From a checkpoint of a small transformer trained on Wikipedia.
Architecture: RMSNorm before each block, rotary positions, untied embeddings.
Each number is 128 + 32 x the weight over its row's rms, rounded and kept within 0 to 255. Layers, rows and columns count from 0. Numbers have three digits each. The size before them is the row's rms in percent of the matrix's.

# q: layer 10 attention query, 256x256, rms 0.0929, rows 214-234, columns 0-127
# k: layer 10 attention key, 256x256, rms 0.0935, rows 214-233, columns 0-127
# v: layer 10 attention value, 256x256, rms 0.122, rows 192-223, columns 0-127
# o: layer 10 attention output (transposed), 256x256, rms 0.119, rows 192-223, columns 0-127
q214 094:095184089147117114118116133101096143145097133096146079148168113114140118103157110119078119121078131065125134176119135116097120128067169191148146082104137095147203111106148155160114130123152109089081107126109103129149095132120091089109119185152100128094047119093173107096131195057147124147067108142109090160049143117129141092177103183131168181105093109071105092144078114149134106153154
k214 103:138144129119130194104134109142127089069081105052113100100136135195085078133102123168126084083110089114119175123120092071101143117151104136202162119101153173135118128197146161104136122131070095138178081141109096127180095139185099184150118145133146134116115153185117137123137138169084115144171186115175168105130132150098141077192116161086074059085091082122089168198150090177152118089132
q215 102:112102067171157166141059141101139129104121070147121117138115163095180099159147172152136175182131108148168062107078163132104135149111100118178185048132158152131146134150100131117127078172127072104138139144124067133145158134082150147143148118108158156136132162085120106075092067200142104193113169128113091095134138118213133131177161125133128104132086177130161110166173100151135138133086
k215 098:143107116120125097118106087142148201156185143190157174116162126120175146138134128162161161124120108103141121132186094078160124115116138151147077187111138041141106107100154086127093143104136127180086076081152168111097150129105136169130139117137123149134148098114094165099053114112121106097179134171143105099121153077074080093072145110141154116113136129114180126094122085200083136122128
q216 091:205144177123171133180164105127128157086135184105134089142061079177179142127123155128108088148144144129114086089143155127144150165142144115119166167121114135134171132107151111161168082108134120109151140113166066131111112097164148125092180148146148120167135091078082147129082105179158117139104223091159127138078115134152183145148111136150119172092156123126139105125211104124177126143015
k216 089:140144098122109073149133155183137136155166168142125132141180097083163194121141165109204146112135096176145149094132175149166152109121136139065078067106133090098152124052137051115113121139154088203137156137128176101109135137110097132135174127205146055133107123135116088129087135129161112144151062084096171135165127088181141084137174175140182185133120065141150119087097105145148073164174
q217 103:170101147117080105112097128116144144157127106134149134100078117142148171120120167157089137069122122116099166134231071088141104149117123118187051158133157150109124177149151118178099140147140152173135161077128141165140122170155114157133134118060080089097170132153169085086066112068056172113060110047170094122084148108107170137125103122136153115137155083132115137114132102109171126186139
k217 102:109157084103155082155097079108128147130124163148077119098119147154145110138200131188122124119131108148143131098105115149097169087128050151060165068096135116117136113100130117173144128124120125089132139147125123160070110108191127121090164096131154109113076074089111090159110181199190097152153131125117151093132131127094122095079115046113127091116103139144099134110077148133088132100156
q218 101:144028134085119151086113121117142093104150158116169099188160119087205159122123100109123152185117084144116128140121100151095136130120045103093175138145117138077133164111123157173122117086151125061072112095133121188097100118061141095098128146175087090095060106139156118122099130102159101128048111114062183167037141140096161164109132130068143177098200075185116056141116117169101097066130
k218 105:155147151198102114108172108129122119126065110113079114100102113048158156196106118080168144115176088086085163131102137115079125124144155056081115085138123117154179160096112047091158173116135095153078096169147094090184174128121159084164089133117168157140168141145086135125154137151126184049117137154128098136107124151147127157112131151141156161083062128139125105173111176086177111145120
q219 104:188095130051092132120072133178144106130167116142107109143090125167157101125132133164126049127104139148094108151147104140117178105187184188140095158153105068163115086174140099062141202099143129141173133198141171092112168101153073143084149168126158087209094132162169090093140149145154068108160081148125051147139112092149116165112169116105115106116137170107094137152140150092118128113119
k219 094:111151138137089091114143150114083162148137164089107165118125125134110130132141102140184203144119103119155140133160129160117143120079176092044205142116118097080068164149093197157136151140126118103096077142079169117165157089148134125118001141105103142082146131133105133106191155117103140070102183068109098096099142108166179106113132201137139175095099088054118115131118148075130189085029
q220 092:116138176137130113113168206112137112128180159129119030087139161171089086115148151201146046065061144127093125095098101108175143170139087093145138124138098147150102151165136143098107121107143117075179174111147136116112152140108117109142187101159092098144081088150135143152093112106122147128107114174144078128156095118122124149126164169141147107071087124146133159120109046111103072178177
k220 089:073136142181100159120135123166117129099148095141105104163186168138088100128148112114188165146074151094091141146121058189108156102121097138128136114109141131092117029134101066140103122146051057131113094133057134118143160165132077143151191142150125099183101096144050117149143122170174138120109113120135154133148130137138138173095152116146200148105069163112166100171109104132180149118122
q221 102:077125130136119157154106111167066139124104072171100113114207145161148162130162048070123146148153156119142111150115152173123075137126125115144175109108116113168141121091123183205099075109154124120155134055165107156102176142150113096152112133164172195127119129093120220149090166114091127156160129120116104151113149080149135140095183149115068179147151115153123104113107132117147105124135
k221 098:159136143112188138079190108120115119085131141129134115158133116131102151178041098152099159136128082133132129133124107082162148136099176095123120154166118153145136094135161156127125163137119127141174169111126141140124067149130137139130127092077116126170094178104152098130145193108149119107204101130156151065135038211083155151149136097139119097202100130156089106125119168091185104128106
q222 100:145141154132143122151155181111178144120204144138161093103090118155107125109121126131137118082113102115111125141097167141120144150114063160109135092106084111119052123176110052155044107082119097150175094104124165158151122145201124112158116158184163143063134152194159140144139166089073146091197012154132119181121113114059138165102168095099177099141103157184156171186114066181118139101123
k222 096:105191155148142151107148188085131079071182135105120084155120145163164146143115110064114123176162124146096171149157086145166096096110189152146123133138135164106174116120123071087146146147151124105120149173136150117192156141137134142111166099147132131158106123156098107118133152111124144211071147120107181099173098180189171084122095115172127093108055133145137103144094167075110121117138
q223 097:125135120130129105146156123138124134108091071165089184079116205139123119167151160092096077147143118098096160120159137160189136101180134180184154165149089137110127163110096117143140140120136096186115105167138116117122191115084098114103133190124134166113092132110151135151168115153122158146153145060070147165093115138085121156098167117059044100119123138119194122145108149136109118204102
k223 095:153135119132164170170124172117103111124192151188178161140152162089121135155112140146108115158165140126147102152079116123116143106183073121066158167107151088095140154109122150172116128099128176135165145125141135167140056142138153157101096115125070132072190172115155123150086128130119094111115158125130099152163165151105104158059078128137178125148091115120158111109128127126106159142165
v192 089:174113155134168101120104113072106090119136083090160100161093114108142074111198135106181135148073154203153130171143143159156112143216068092102140140124142138148088072081135096094084105149155148143066109118161094152139114101131124109112147095136097101033116178084122136164146172175122120088098088195111129137078135109099185111133091198085154084126146085099086141160097163137123049122112
o192 092:153099196122110135098101167169110149134116152142081112141118116084109152152115143143158123139113118139097156140131117152060150151173129098117187187132152140141102105185111167123184088122093053131035064103136147125130126179160129182148120143178115149156156132151090153114117138156105133042101130163123088114052176105156204179152132115114141136093078102149106155158121090115088099163152
v193 084:172122154115138180164122156148161155120151089158092178195138126067090144160101112144111138093193147157136166098149144100151118138135147123155162051126131140141173140173132138145164184173127137181074158138142118138105093135130141130147157129138209118134177147176108113131101156134177122111136135109230155166045088118148067116146134150129156116124151145151085140144159106098105111085134
o193 082:126192128105094120110170094116158125143076107179104139106074109134117102088121111133208137080090080087117194106144114113115140157125152075150062110162130102129116134100102111097139134161109171084163083101081163112098123074160157129093107076089158121123184119140179123121153131114099211119141158149137117109100103093074113165164155157109145081138086095137146139178155132060079118090128
v194 095:123136136155114072108137097128121103130136107127205069159123108132112089103145102112143159169165107117130089082171084181090166160070110143048128126112139101070135132120107103115097056066131150132126084164108129121108150190115146114104091119132137167057075103142124110085176108143146095070050105129115126108141149167116127108166125115157113114135135149131124155095105185132137136133138
o194 097:119112118113171077088138180104067111084158144100165097146115091124123141105137146089095141123122174112158155150151090105088156165144144105153135119177117093157179116122134200122148181149110140092133116120152118105101112135149069095155088130070124215116070151066127144102176076079110145129086158110094105107101118176142158134145101088151132175138159124078178136173151172128133169063098
v195 093:075131136136199167157187237140110105146086135101165085144119100127121116126128138113130128182134130132177126097091164084133145101040177148156143145116123135102099100070116152172100107118139127120081195129105156102134119159096094149127108155136105170128140159116140115080079121144137111116087106121100101134189133088137128149149118068136113174083126145100129154062096134186076119110179
o195 090:112108120126161086122163144062109075099144072103194174140128104093143103217144123128069134149101065135115112136128087125126112151142128036168052196136160126078210132120132111120124103101100113152206178116126118079140167152090137170112138077101098152190140149085109093113128111147100144187094154075098151156139113108129094143079125092094105080123143140117144155090080095167106123103163
v196 094:093137162157089128148057146131110140169146082142122125055159123134153146181136118096123148131108164096121118107119196136108119085137131193141096103180132087154156156185123176122125115161163148132162129128174124119147067079093093097131158100104175108070161093094147163117187117161138103152170124134173105121140103129092102152163132160067081152128155107162164123213093115119098139124138
o196 085:167110141135163170134121131176112171109096126032101120140137202135114090125090138093146160188110125162112117125144152141150117088111133145128092083129127112100107153126154184125090205143211151110117144050187089133180147099087139144084127095109140122210135160122110174107115106142129051096187091174106124094122097157071140153128133130151123138112151130113129159131137120167176135193156
v197 092:145153127147153106155129148095178091112079128114117071230098109133158173126129146149131098116137148134163105093144092124159123120134062128149134138055159125100084177083117112135085124111095135186120100145071118166117169104091128055113150157116120109174135115162135086072110178130113139126131163112074081195099136128127107095145102140044189163110152149182105144121149119164158132156118
o197 087:156119104131086176100199105120172134144154179041180107103117116067074114122122165120125168132184109133150108149097068117133144155134062106171159144100139119156130109116153107132110101051093159086137048081131197124126090126102144115171053110091111131169115134127131039193111152167125162164105104131155120128115184101154072126142105104133160097123121123147135129103151115125166146116138
v198 087:138137110224117149101108116146133153124159185126091134100108180180089145109191054096165115136103166181122090080146175104170146104073145120113097095155126090111115112110115086110094106116145133089086095163167072146166141132115073119129070124085131131187103051111118115108132109130149126189142170119147151159099188160063143141116066152169169143163154096089147113151126147089129125113143
o198 086:118135126131161088092107129141140125109121134059145130104117072165106125142149087114123141172149148167147120131122147112097148120191115134139113136142148110103115193162091119149075116139143068081135104133139103112148106046099077083101150108177180011153140115125155082079123100113135163137150185180153127185120146111080143122169135097133117101067116090148128113106125137171141123058116
v199 091:183164151118168192108208116132158126102132150106116125160096165086106164115139162101144148162116132094134146103146097110139195107167174079154134185094134066130106127111176095187085131145087067146144095157100149105161115132126111123122126091158090144154227131153171154182125095133146171075121146114127095110104124107150144166080087163065099142097171143123109124114100175172175061116095
o199 088:116177157087100107090152120116157153113160198078110131103143167202141115165121122122118128126123159178180141113124167090152089125144173141077093164105131127128114100181135092129094115120089131151128168150146213132090104209208109143117127116106172154105086181125131122166163128121108148104120200116160071176113089129111099127089132162133079128090113158122150179066121095143189137087084
v200 093:111092134145142179161099175111143099134083114140139070119116160102129129137125154150108119120162099099123180079156135105114134094135155102148114183112153111200049115071134144097186121056096108171140129150117151142133142135132112188103150086103093116136131119148128169132075152054112097108145111140102144127117201050130098107078101125144165156092178115131138154094110124147177098145133
o200 088:149144138147154074110158146078212080121104135153108090098188146076120103111135159159097097126128093100140098092119062147146077097134108141165161184107174163168119110116148118108174173107095087128125082115121088163079095147130134176144125089080119114154075107041134118166123101134119182131115123134188170099183169036081132140115157146130129123095152173116140144148148093150180117128146
v201 088:107115164127110075136133133151215124148113123131224133177150083150100067105078166086169125114163123131155117106076122097074088127078122191085124150124120141099176110154118131179127097087148075089165129129101119110127046135131081094133181130152087129135072149168118158132080101158093118083092150090065124121169179154176148129189094097176139151176106153114116126111133114126073133113110
o201 088:092144102117137110122130173109115135185122103128136179096179113073103126113169120089140171150131129161098155140087164168141128045070084106167123108178124137066083135163113101152101071102193116095155124117104139097103087121148116157134117134155055143061116118130163117095121123115137171169113182090112115153158132107142186186150083164143110115154142167153131128222104138156131099096094
v202 089:129152096125154118085105142076138143131113122106090074149149147131145115151110109090128129137136156115111105130124091121126163062161089164080104128133078072113106198101126093141119071110152127084078114157191113192110180149091081125073125085102188162200161116114127145141150116122135131140123153151102106106081149177110169124096068159062135107141127136124147139146105153128104153071139
o202 085:093085135203106113140090127184153174136118134141126146116128111173152196119074125065135134150090157151136174186128097123105113052129141183098110132162163193075150114085102197142125193164152068142104117118138121117183153118077107126120200171147173103143121103123095124089162144148118081133117148120177100063152154069142122107095082130199133141125228117125153178036144139151146130079119
v203 092:109161129132161103150119147129125129109110167151171103126125215122070123072119124187106122142110171088133071074063145131091150087089120078161146127131108119121147099139121114088121092097094113126083116153140143095183136083106094110050079134147145153253171138129115122134184133124100141196084132147112153107186125114147138124151144099150182108120101105186130108099072159070166130095131
o203 090:145129077138120111083070164121077220152137152121158158089163097148106167121142125144144155062142098106165101099123182161138102119122088068168115119120067162145113121118146118102121104133146095159120161128135103153082120106140115128117163130088117116179135101091116124107171095138185186182138132108097067171143097121120134068169110144127154100118105147094118187109149109153109189164125
v204 091:171107112157117114105138123150113123178131118116088193121145106105136097152109109124143173146175157187106105098151104112122115148116136135078165138168107141101134160188126140180085090122109164113143092101109094081111076204171095109095121101172093134035048120168124197116082147223133161109139174138154146117104155085084146134139103109099091106113122112136085128142107163150138088126133
o204 089:176123176185127114096125119133087096132132153137118123070186093144120125140124125126134161110205154196086115111129048132152128176123139112097139103075177063130197137162129073166151146156133118140149161148055150144154111161115200110139140103171153128069093092155120161161127127184141161060142135143148103126104172129098140112131160125150091200205132136108137156106075151112075121123165
v205 085:166117111167119124123141057097128110188127145075170092114089074149123137112119120150142066175170119093175075115081115170090165120104149073084128104108100132074094129146107069099099167090136134131120089174154144167104123164136139064156073125136124157077116095190111097097093188162104142109009080129092115110154184111119169088150119141149167081159081112115157195138125136117176114177130
o205 088:095171096117120122050131093162127101135114145146123129136142118138150205108103101138140195098195105087089104083126118153118234107115111114069182149153094112112123197143163125066123212131126123120144102118102171151120108180158080090090127082120148145191084116108163135116165161163141130127080125154157153136105166142159145134118115114172115118128128144159118136144108145135108129096164
v206 091:074120118094077089116187118172158106094132088137171129140111124124112160144101094158164094138122105141093092149145136173114102171133092145167071149106124142103049188086158150153175117120137078152174154127122094086139209093146149126124102153135129122132098184165089074176182083148068112059101138142164113132149161132121128045125119092092142101134130065163121153140171126154120140110092
o206 085:077023093105149129106100131096098130128115061191134172131096083125079151110151136172076096150092136120137084171193181152141070103080130079075116158138098123105103153126093152144095092117121146141117135098111141117066122213116165162160136153135162125105129136141102061153102123137160054108121179141174076116148129118123086142131173055079116073156107134161170138122165077068113132130113
v207 091:080131201110114167142092223169122094156126105143104129119198102081138069101067142079089162144103155098123187147054157113115069139109173127161129124175114115098192127142095173138109134151151142102088164089147115135097149089129083132136163158105087093168116154175134157100184103177149101137137087157178118118132084170115127104124105115116150140097101111136100117141114165172125123067132
o207 091:118084115148138103141116158166181132099123117090135137064121134054133113141152174120139121128097086180138128120141148184094092138100153104115134171080158142094166107071118120143108108135137089077152194128171082132144131072144129151129124145124161167115101097136129100124076120164109153142145064142180164129117142137135139170129071138117132123070159128135137117174088096088052127163194
v208 088:143084072125115169147144152116130117149147138135185111169146145066154119110110125123152176143137173095131101183192160137145088120140163131104155086131138109123138059075132146182131083100114178156157137089105111137120103097103141102183137128136128120110110110111105102112172115110079061102138164092104114123137103135119135144199142138078107104159023092133076111097148141158089103163121
o208 088:147150121125131122109128083054147153117129116104064097134107157089125134102079131109141183162115166093165121103183190149109145143078164100159114071109132143144184120134139121175111152125134153089059120097137146107116123121085089132150121174120122120155105136066132153128120118133097113089099095069109200154082128175076129156130149111095183152080151139184107135156148120090076124139148
v209 085:136148117122111089124149102198149136143161131153041156181139100109076123154142082149116145112076152156100154154114138096141180184117143172157114157092111128132154203172125109113115151096129197108071144105152138119112110115109132094081106189096173135142129113110122153156073136149134182136151138146158176151178103126171124124065154063118141174143070146139164094123170074108160120159158
o209 082:088133114181095138152112079120118158154133137135147136114113145094067126085146111123046140094104098122126114119114054111164192115109083161133094159112083137066183114166165111156065081174087127117118117132076121117150090099132120161170128071098122114102130141164128089121155110103140106095123121129141161127090146128111140116166224121116159113166135106130090143101197167131099140179147
v210 083:138108121170109137112181115091135078107163125113141147144128203073114126129119100098138150119064113130110150132151103078091135164204136070130165180136129081130172141074173125090137095165170050102104105090178139141144134174156108127120144096153134134139125147069146118126109118112140142114179074128203149148111080132126126115131138141088162095079134074097057152136164163165130129133164
o210 087:152151120172076128099073170086131148078163120143077105122125128114174123152089142161101147117097132163129129130193067107152142143132136150166080147130133131121082127148063126064138161119130131126099175134136091128127081141118091088142094174073130050105094124128112104097097122109102093115153083124147081177124131131079100102152193070079145077083123104093127118171178109144136108121154
v211 086:149134147169093144177149133117155126172104134138092174131163121177147105168119090122105149152154165109136135111125099120169087152091158192196085109184182177189127114098169149099175151154159107137147077090079128181154092164227131119159064099191075124139123123127191167108100133143172168113105117160158137140094157119097057102144103118087098158147096149111167149091097171087153118110128
o211 084:174164100100161130093119143132131077124175134084136160126127175125091119129166122110099129131136128130095099116142062132139101148099089146085123131038113143115119128108075172149111164173140133113160137131160101110162062174131118159100129123135114147097160072178178123174097128108090125124102127079103096061131140149081143136137141133090087136104119074113194170126063195148095084116164
v212 095:141148062097073082078100111087176156129112109153122150075124132193166139072105159092051136087118116125124148172129149217127159094132112141162167077124125156186121157107088123170131090113104128113118066191153121173153145097094122095121092094115127184161123118164107144144174110149104106129065131074131117125103097113116166138129082131129158208132189113174184128170127147086118109121111
o212 095:130118130056133190192093117152188209172095133094073136102072133121101188106097214123096139122108129129103159150077188101133142108112118123193132159137146098181179099090125241159130072109123168102145132089136143152117160172150139165171141140129128153136092136197077138132163064201124087123152145162105173113135077130131108135139135126196121163097121105112085127147136149095133105145127
v213 090:105091110097119128153150103100106165113141134192138138124125171143140114129130091151142127136218137154120218138132123172168086111104144074151114071103181082149157062150171160170120107130091135074150112140079092109110184144073129129154125132161100150079136077163105155104107171113122101142093091102167123138145077171089084148120149148056145120138119141145131193123164105114170128123089
o213 093:083176159138179088095142150130163131108094100080062179091149121117155070126138125108105148122184091135129159126146126157195142077113199133099090136110134107191140145116140173102127150161079117112158123131157129174091109110127095081152129192084146174117115140131148170150129122092061120154064165134098085144116122126139084158097150166153144174140117127117131119161180103088172167161165
v214 090:137151148159170164102127176148189182095129098105122126151111134085155106120095134161076137077079131138069087125075119104110079114132127133136120154095132121129159081113152128092124100147122087159035142134164181140123151074078123141112146140124072108229141129111165105123134105112168097156142066131166193115132115104163091172149171136132141131126155117096127132129138110172079088110116
o214 092:083165139150109152136070136158144077105140162176149171130075139165084127133088132185088129127094145151119111107126116067143124137169166127092075125168117165136124056083116083149177120075162065124138101116150097081064135125155082147146124112129134145174127143111090139031163165115107179074162084074156095153086114136190109121142129101062206144088095099138152132117128119192141061153109
v215 094:164089078106115184124134087181171058149086123104089148095094125123120126109128116179118124119141133191152154113153105101161111093225144142145081135138151097122101147126186108147191124130110133123160113133072124060113131161112106195119108089178127080116151089208095174094151138071157121121134155152121165120131138107121090124093063068155190145112132089144094147085085132148114118131110
o215 093:138160149126140142122069057126145212131094125135115123056108108128082162146145132097139136155101186111138130113091091164109126174144133109087136108081139151074088113180105107055169111107103173045165143159072126123070095142070134100176114108159040110140126075072100166144133126206149144109120132106090146135144170084119138143096173065109199131159160109137176089112150115130138144157139
v216 081:190065160155087072106166117118119135104135125189089100143145117130139144164098085180175137097079090163151209089132156095180132155124148144114094144121165112151130094123161126121111162157115136157126085087147172154164062128144186116161132185139077125114098103094102196151142088087129145104128129087139136119137132150084126141122156081154123128140117155112102140094200131128209137129145
o216 079:144112102127186088141113133108092148142175098163109138107145166139115102106143087119083144196115151138140157120145071126173116152170102110106109150121199131138114153116052118096109140161102130147113154120108154145120091114179144156194104157139133116112153118118111139076147103112109087113103072064081132191097092072117112155115169127108088126116106174071153112184117083207179132150141
v217 092:175120066117111096096086142156178136126070079133083134133120164102137118123135133158106169155148125106131125183178100108210118137154114120163141125080123086133121145126134154163195133104186129143114127112125149104171181137086118152165114123096115138145130086113133212109125181123145157151146174202072118127130146119131040177133146129097148098151101165153166143107080117131119167142081
o217 093:159119089146081097161130158131167082094128119116093185121131173086089112125125116143136077094108155119116127188107118083084163123128081162144096134060184099099129127167104071107124133125080088120078170165133193169111163077089125111123100114096092109117162119172093165093142133089134105118068157167116112084131113172105089073146137133163155102127127194084146110133076179102153177093121
v218 091:128126104160095144082111148137105148104082156103137147092140135132124114142123157106140128151139182075179184081155129158142112076176158143158179055139099129113144115178141166125138138118108149124125154110153099102153184134105105105199097138153138113168143087130171165057152116090123103107099113126137094139142079119098098136144170080084077134100136113185112143155123143132070128173143
o218 088:078110113128071121126172097047130118150131188171143133092155191111180082167173154123130127126108150127131128164192192157137139226133114158121121203085126128114116127137140153156197104024164125109100162131172130119146177119139051122139091143077134094180067110146071159144144131163120105053093091105120168131158124164102149162103102146100182171171119151120149143129158157082144171121126
v219 094:182127107123088179129166157157146078098159130132174067111136101057106062157162154148149123098088059110147087157158153148121148147130140130111069168087150120082138097102161119123152141134161114174112203196127078095122159080089116123087121165139118124120118190139100098108218081119098107113126139109137130114206118207145125136141161117174139113111105143138155138112046129112127141167150
o219 088:080194105117152122161111165114116160125153084026165115126099138093095121124141157139125147095101078132112111084118128128131077122123156074122105134141086120159177131087142155115188112178121129142127202053124122148120103120090052054129105128085121118090152125097135121072116131167189123106082124162158138138100162108139101113097094103071159163171140127097099092150149094123117147156101
v220 087:094178152067171133133127166136118094099148158108148142088189139101140167120160112118131141121130140117118172153152114122085129106158111199109149113110081119078116072116131158119149053165184078110092174156171110085072116129094101100111112189168173186134115171142097163162159103147128140194144115114130091120127120186151135091107143103141076081116116131114170105195116150144100131134169
o220 082:106065125186157127149118190153149181127041106086116164101107187111156165155125138072143137110095182122068100137093126118167136117111175125106140137087182120102109142169134137050146079132144098174142155126115087092178124128089137098059154164148125163134150174106170111105140137148149170148178164088101086136158100135081094109147177161161176167143126124142051082104132110079113103115171
v221 091:122157126108101134107113129132096137159109114162106162123130084138165147139130120103111127142123128131104095155179133103102141141137135128139131143086119136154127173092169166184139150127130129132109143088162069155141164056145139080202068168112152128180146087163135166112151135195122111174165155095217170088156144144159095116140160178141154140149107112160143118099143099067089164184112
o221 090:065097111082166178115158154116166128193149102060109136134067150137108184151133087128106193083124122119152137183119088157159114193092138192143073097118093153171152122129120125083136115092122120104120119052078137160140125126059108106162213089124105117128130184179169186136088159125136150157131093097176116173100080112154126099078098135091107129140145163179125121135095159089152135139101
v222 089:113135132139187162127165129118136117152062140108183100139111176111122107166097142176164170158108092139136132110119136157091128141106140163064154157152154138059119113118123115140154125123045109151178119127151080127121154135112144150160116180139099116142161166118055109085099104083141079071148140147088133101172202117180157113116167135130086120096161170104130128089081141206143107104084
o222 089:120104075101156143199131146125098077131140146190146144115057095115140073162123191139160071175162099163125165112127136131143135087104113104170119135175126158118149149094153000094171100145094101153133166075178103132067132173093138115133111141155143156145109117154112138072132139128142149060129137135113077103162165095120105124090130105146175167160122182155169110139076111176105157099145
v223 089:195127145105137190108175142201120114143143112150145102133164160079152147152109116160154115123139127160071173135104134091154135143114138098137147114142140117121151082176133104131154155109081124144155166126115127111135116094135121193114147118188125103188148129145155106177178105139104140108191182102181138096122131107242091212115104159157159162125146069115073108103143117126148157126140
o223 087:094162137141120111180064074153137140127138121141108103142096135149137107165154060179078113098164110144189109133099158079107150149067146112158126133154115131185167114134114084145154104138145099132122103122094142119088128074212158143142149166083071130097108113122171119161142157141111200115115133087146116134151132102138161190132075160116153164106150143113142105122073072139109126114115
q224 078:124131116152099148152102119142136129161138143080157142093077132163171146190175151131128116167104148182118144116057148127126107138073168147129124126132083115085081143137064129131089167079092096204133117149177134123056122117136116134124143167098149106148106108157092098085150099115127151140074146179158199106174130076104181161129184056107145156184195081139148138116151160127128123084111
k224 087:140141133099160112159142133123090110133069125131071096106164117195083154118060138136167159097152102097186131161095125124077192167141096147132130119157105105113132139186173131145166173113106119098127120091053142127143132120141170082082083085128144073108162057164210168201158128134121174107098109102179118142123171140139176098140146091110069101108144139108055109129124109156110138110128
q225 084:089160117150159118157126137120107120105125140164099168134122133148119141107112124103101133109128145100095085129150108140221121172153059141087132072140116167173122132109142119111180116188173144068130119153095135137065100119144161087154154220176135159127111163142161167171102129113120083106176104155125133104131132132179060134161085119137081071121092141079108135185125142108105152216125
k225 087:126110110179115083095129070132165148102150131125096147121158161097125115113161078101107078098172180139150166132055130173084095120178158081172145134130136119181107137127135111176072141160116154082090144158123113090097103115097079181113144148106095066126111186072127173158114107125098110139153077120110142139112151116159103133098128191133140162121128171135150104084137194069144106132146
q226 089:158144143150169132076147132090159117146142119121145027128155140188089110123128171162123105172111075148176181145162139083122161084120199132138080063099133088069120057143096098132130157078106142150166148116112117128121143147110116128141079089083144156176126141183103156131149144163148130111082158147154166163095104094081189107168151109140121131162151134191116140176112095159173113020147
k226 073:131119172079083135152131134128086108143107117177214127194077099093113130161132227137107184133088137100113111140135141127144121171103101158142116114079126119085126132150111127108128114123146143139147139076175183165182194082143158150196101135147100169114156074143076079095103112107142153107109074094106117128130183117120096094120142082125143130110089081114155144150160104107137110117142
q227 088:141161125132099109197114141144086135093114141103091139137122099103148127133111112070148144096109182094119087127137121165205113118178119144132182150108168211165142193104118152179143120181117138095069156153117149166168155134147165154171129107155135134141117094093175160123161141127084138158115104121085124113155126201138077122145079126170181099124109133114173087109107178127110131225135
k227 079:126113128167152158080126132112123139142097166143096136110167178107143097143148092101096082134182150122136211144082152116165137112128170102122166091118171127149184075126143092177138135103153131065132135174079086152077127165134076109043148152104106134117060189156172155158132133154089069146177134139100118154138128168136109138102112183093110127173113164067124134088067148149159152190155
q228 097:181119129101142112123108141101091161081102119117127100112098166141110153149110097154171153096134167153103091090177140108102094142112105132120104126100198118211104097165141125135106165134106120134149158089119124089121116106124083131138130195130167100138062109054129219082153100161161151098175218137092140152101096144127083092112070104173112157165093139108155166108116136103162111132170
k228 100:134139129182137195138101100171145176147138167157128093161131136146136125153134125107113130163150143153172188118100152227140156077147112124190140154155115063118122113105142078175153098105165106125080127089098113177123118170161083112127136124118101114136092097091102123157142104117158168124128175164111117208150112220140173182086081127119109110123129137115174152135104154149132138088145
q229 098:105147102129142120140107099126135169086116123099116188083153148071099165137067176130114210160130099118105105107094093167154111112147075198154126165079166110125145100211143105148202134146095153117112161100130093131137161067133118075091119156076152102071162110073162154160121158163102163098139142127110148136123129146160081145163067122121124104134111124069127152100100205108118117138123
k229 074:187152098174176123116126133149125131090112117166143102089114139116133159102134071108170120185111142121155135103116089148132121093136064127147120106150145130079184141085083108133206112134058160154103152136121136104118060080112095174137124155130085074122126129131113147111096078110141133162125229093100121141160107172167133153071140163077108122155196131080127150147101100147105097155142
q230 101:165106114157103148080119074058155148139157135137072160152156134173107100115103110103106181179104079100168089142079136084119186100095157111098133127142048156080082129180147157104118133123123131181137141116143126165115156159132144075105091106133138112072088079102118133120090167174113182136101102115155165164080136033137111124117177114117125116102182142114117128111092172122131133047136
k230 104:120116120118115166093149111123128114092132058146075131109169127162156154142104126136229138135099120099209141174088081103126085159066120187047143103077118120118112114162152144094179169163053178128169144115079139102138179148139158090187153094150130134165175124205124168131134148126085148148116141093163129108107145150118151117152112173146101103126132139128092159101147170100104074069125
q231 098:111098097133131101130176144093158140138109142187165141135079174148146166176135179148180094118128120139179168160077133062117126153189149152160130107118146094099136165132188132155155081161094102078111141102134097118159099160126135113131134144108155026087118043122107073124133190188093054098142125129107086125104162171104054129140174095122165183114155150161172122089156123119122138123118
k231 106:147116134129151165238096100140125150131134086140148079149098131096132136145151109156153135099108120133094104127150177115143123111171145115103118180122084181081154144101136092169082105150131106156190105158151111156152195088125131116183087142173086184169145124148091097142170120147110141096097159138101122106165212145131151150114103115119093113140117116089159075165128125127114126164092
q232 102:067094025168145176125199159097101120136083126083145124114177154095148111104138167128031117122111106119106144097110113164145102095142055076114129144090152087121185134192089104149155094131144103089122160186106077131162121121090088133128140152138158157096163166122126164133144087130111134116072131145142090105121122155118167161111157161116140064175101139102118154128108178107136081145135
k232 111:203152137166064054098091166088110131154110161115168127111131113098152115126133137112165118093126109119169128143132141114096156105100143066090100082168152129174122110231063166077169174109096090128091099119135129135127099145092106111143139135100147135086075147110115173155083123144155140169144163129150189119147117147091082162102140118187145160136134090111145149133146127051123096122096
q233 112:117161127103137140108118109150087117193116095129182148106146161139149059143163150085137107119127119111094134101112130126153069121085151120151139130097154103169167152153106090091096140185148106137143144124116088205106168134130134092113140101143138143128147097170131104126145151151181232122173154164129111109094139136096108106139156079189042085035121135115113129159061122103125160086128
k233 117:117167115199194081132135137170137112132066087097148161168087141061199064102183141117085094114108115149159121138063124126159118173083107170152111099116191075123130108120086076176129127103147079061111093131112112138132125086098111142138130173111159123131095179208125122123109122123123135168137155130138079156115201188118131121138093129143073162132094139119174108130100190028167110181146
q234 114:179131116098169151131142128079138197140122161132108175180096102168061130166079159129126157128088105188053110145133089124155171173109139178128087211087105169077143173186133112148137112072080171126175104101147135162149148111094182101113093106106108146132134121142108107090161143172152171107156157164138094092162168157113170164142089053134086137144149089090194150106111108184172118161151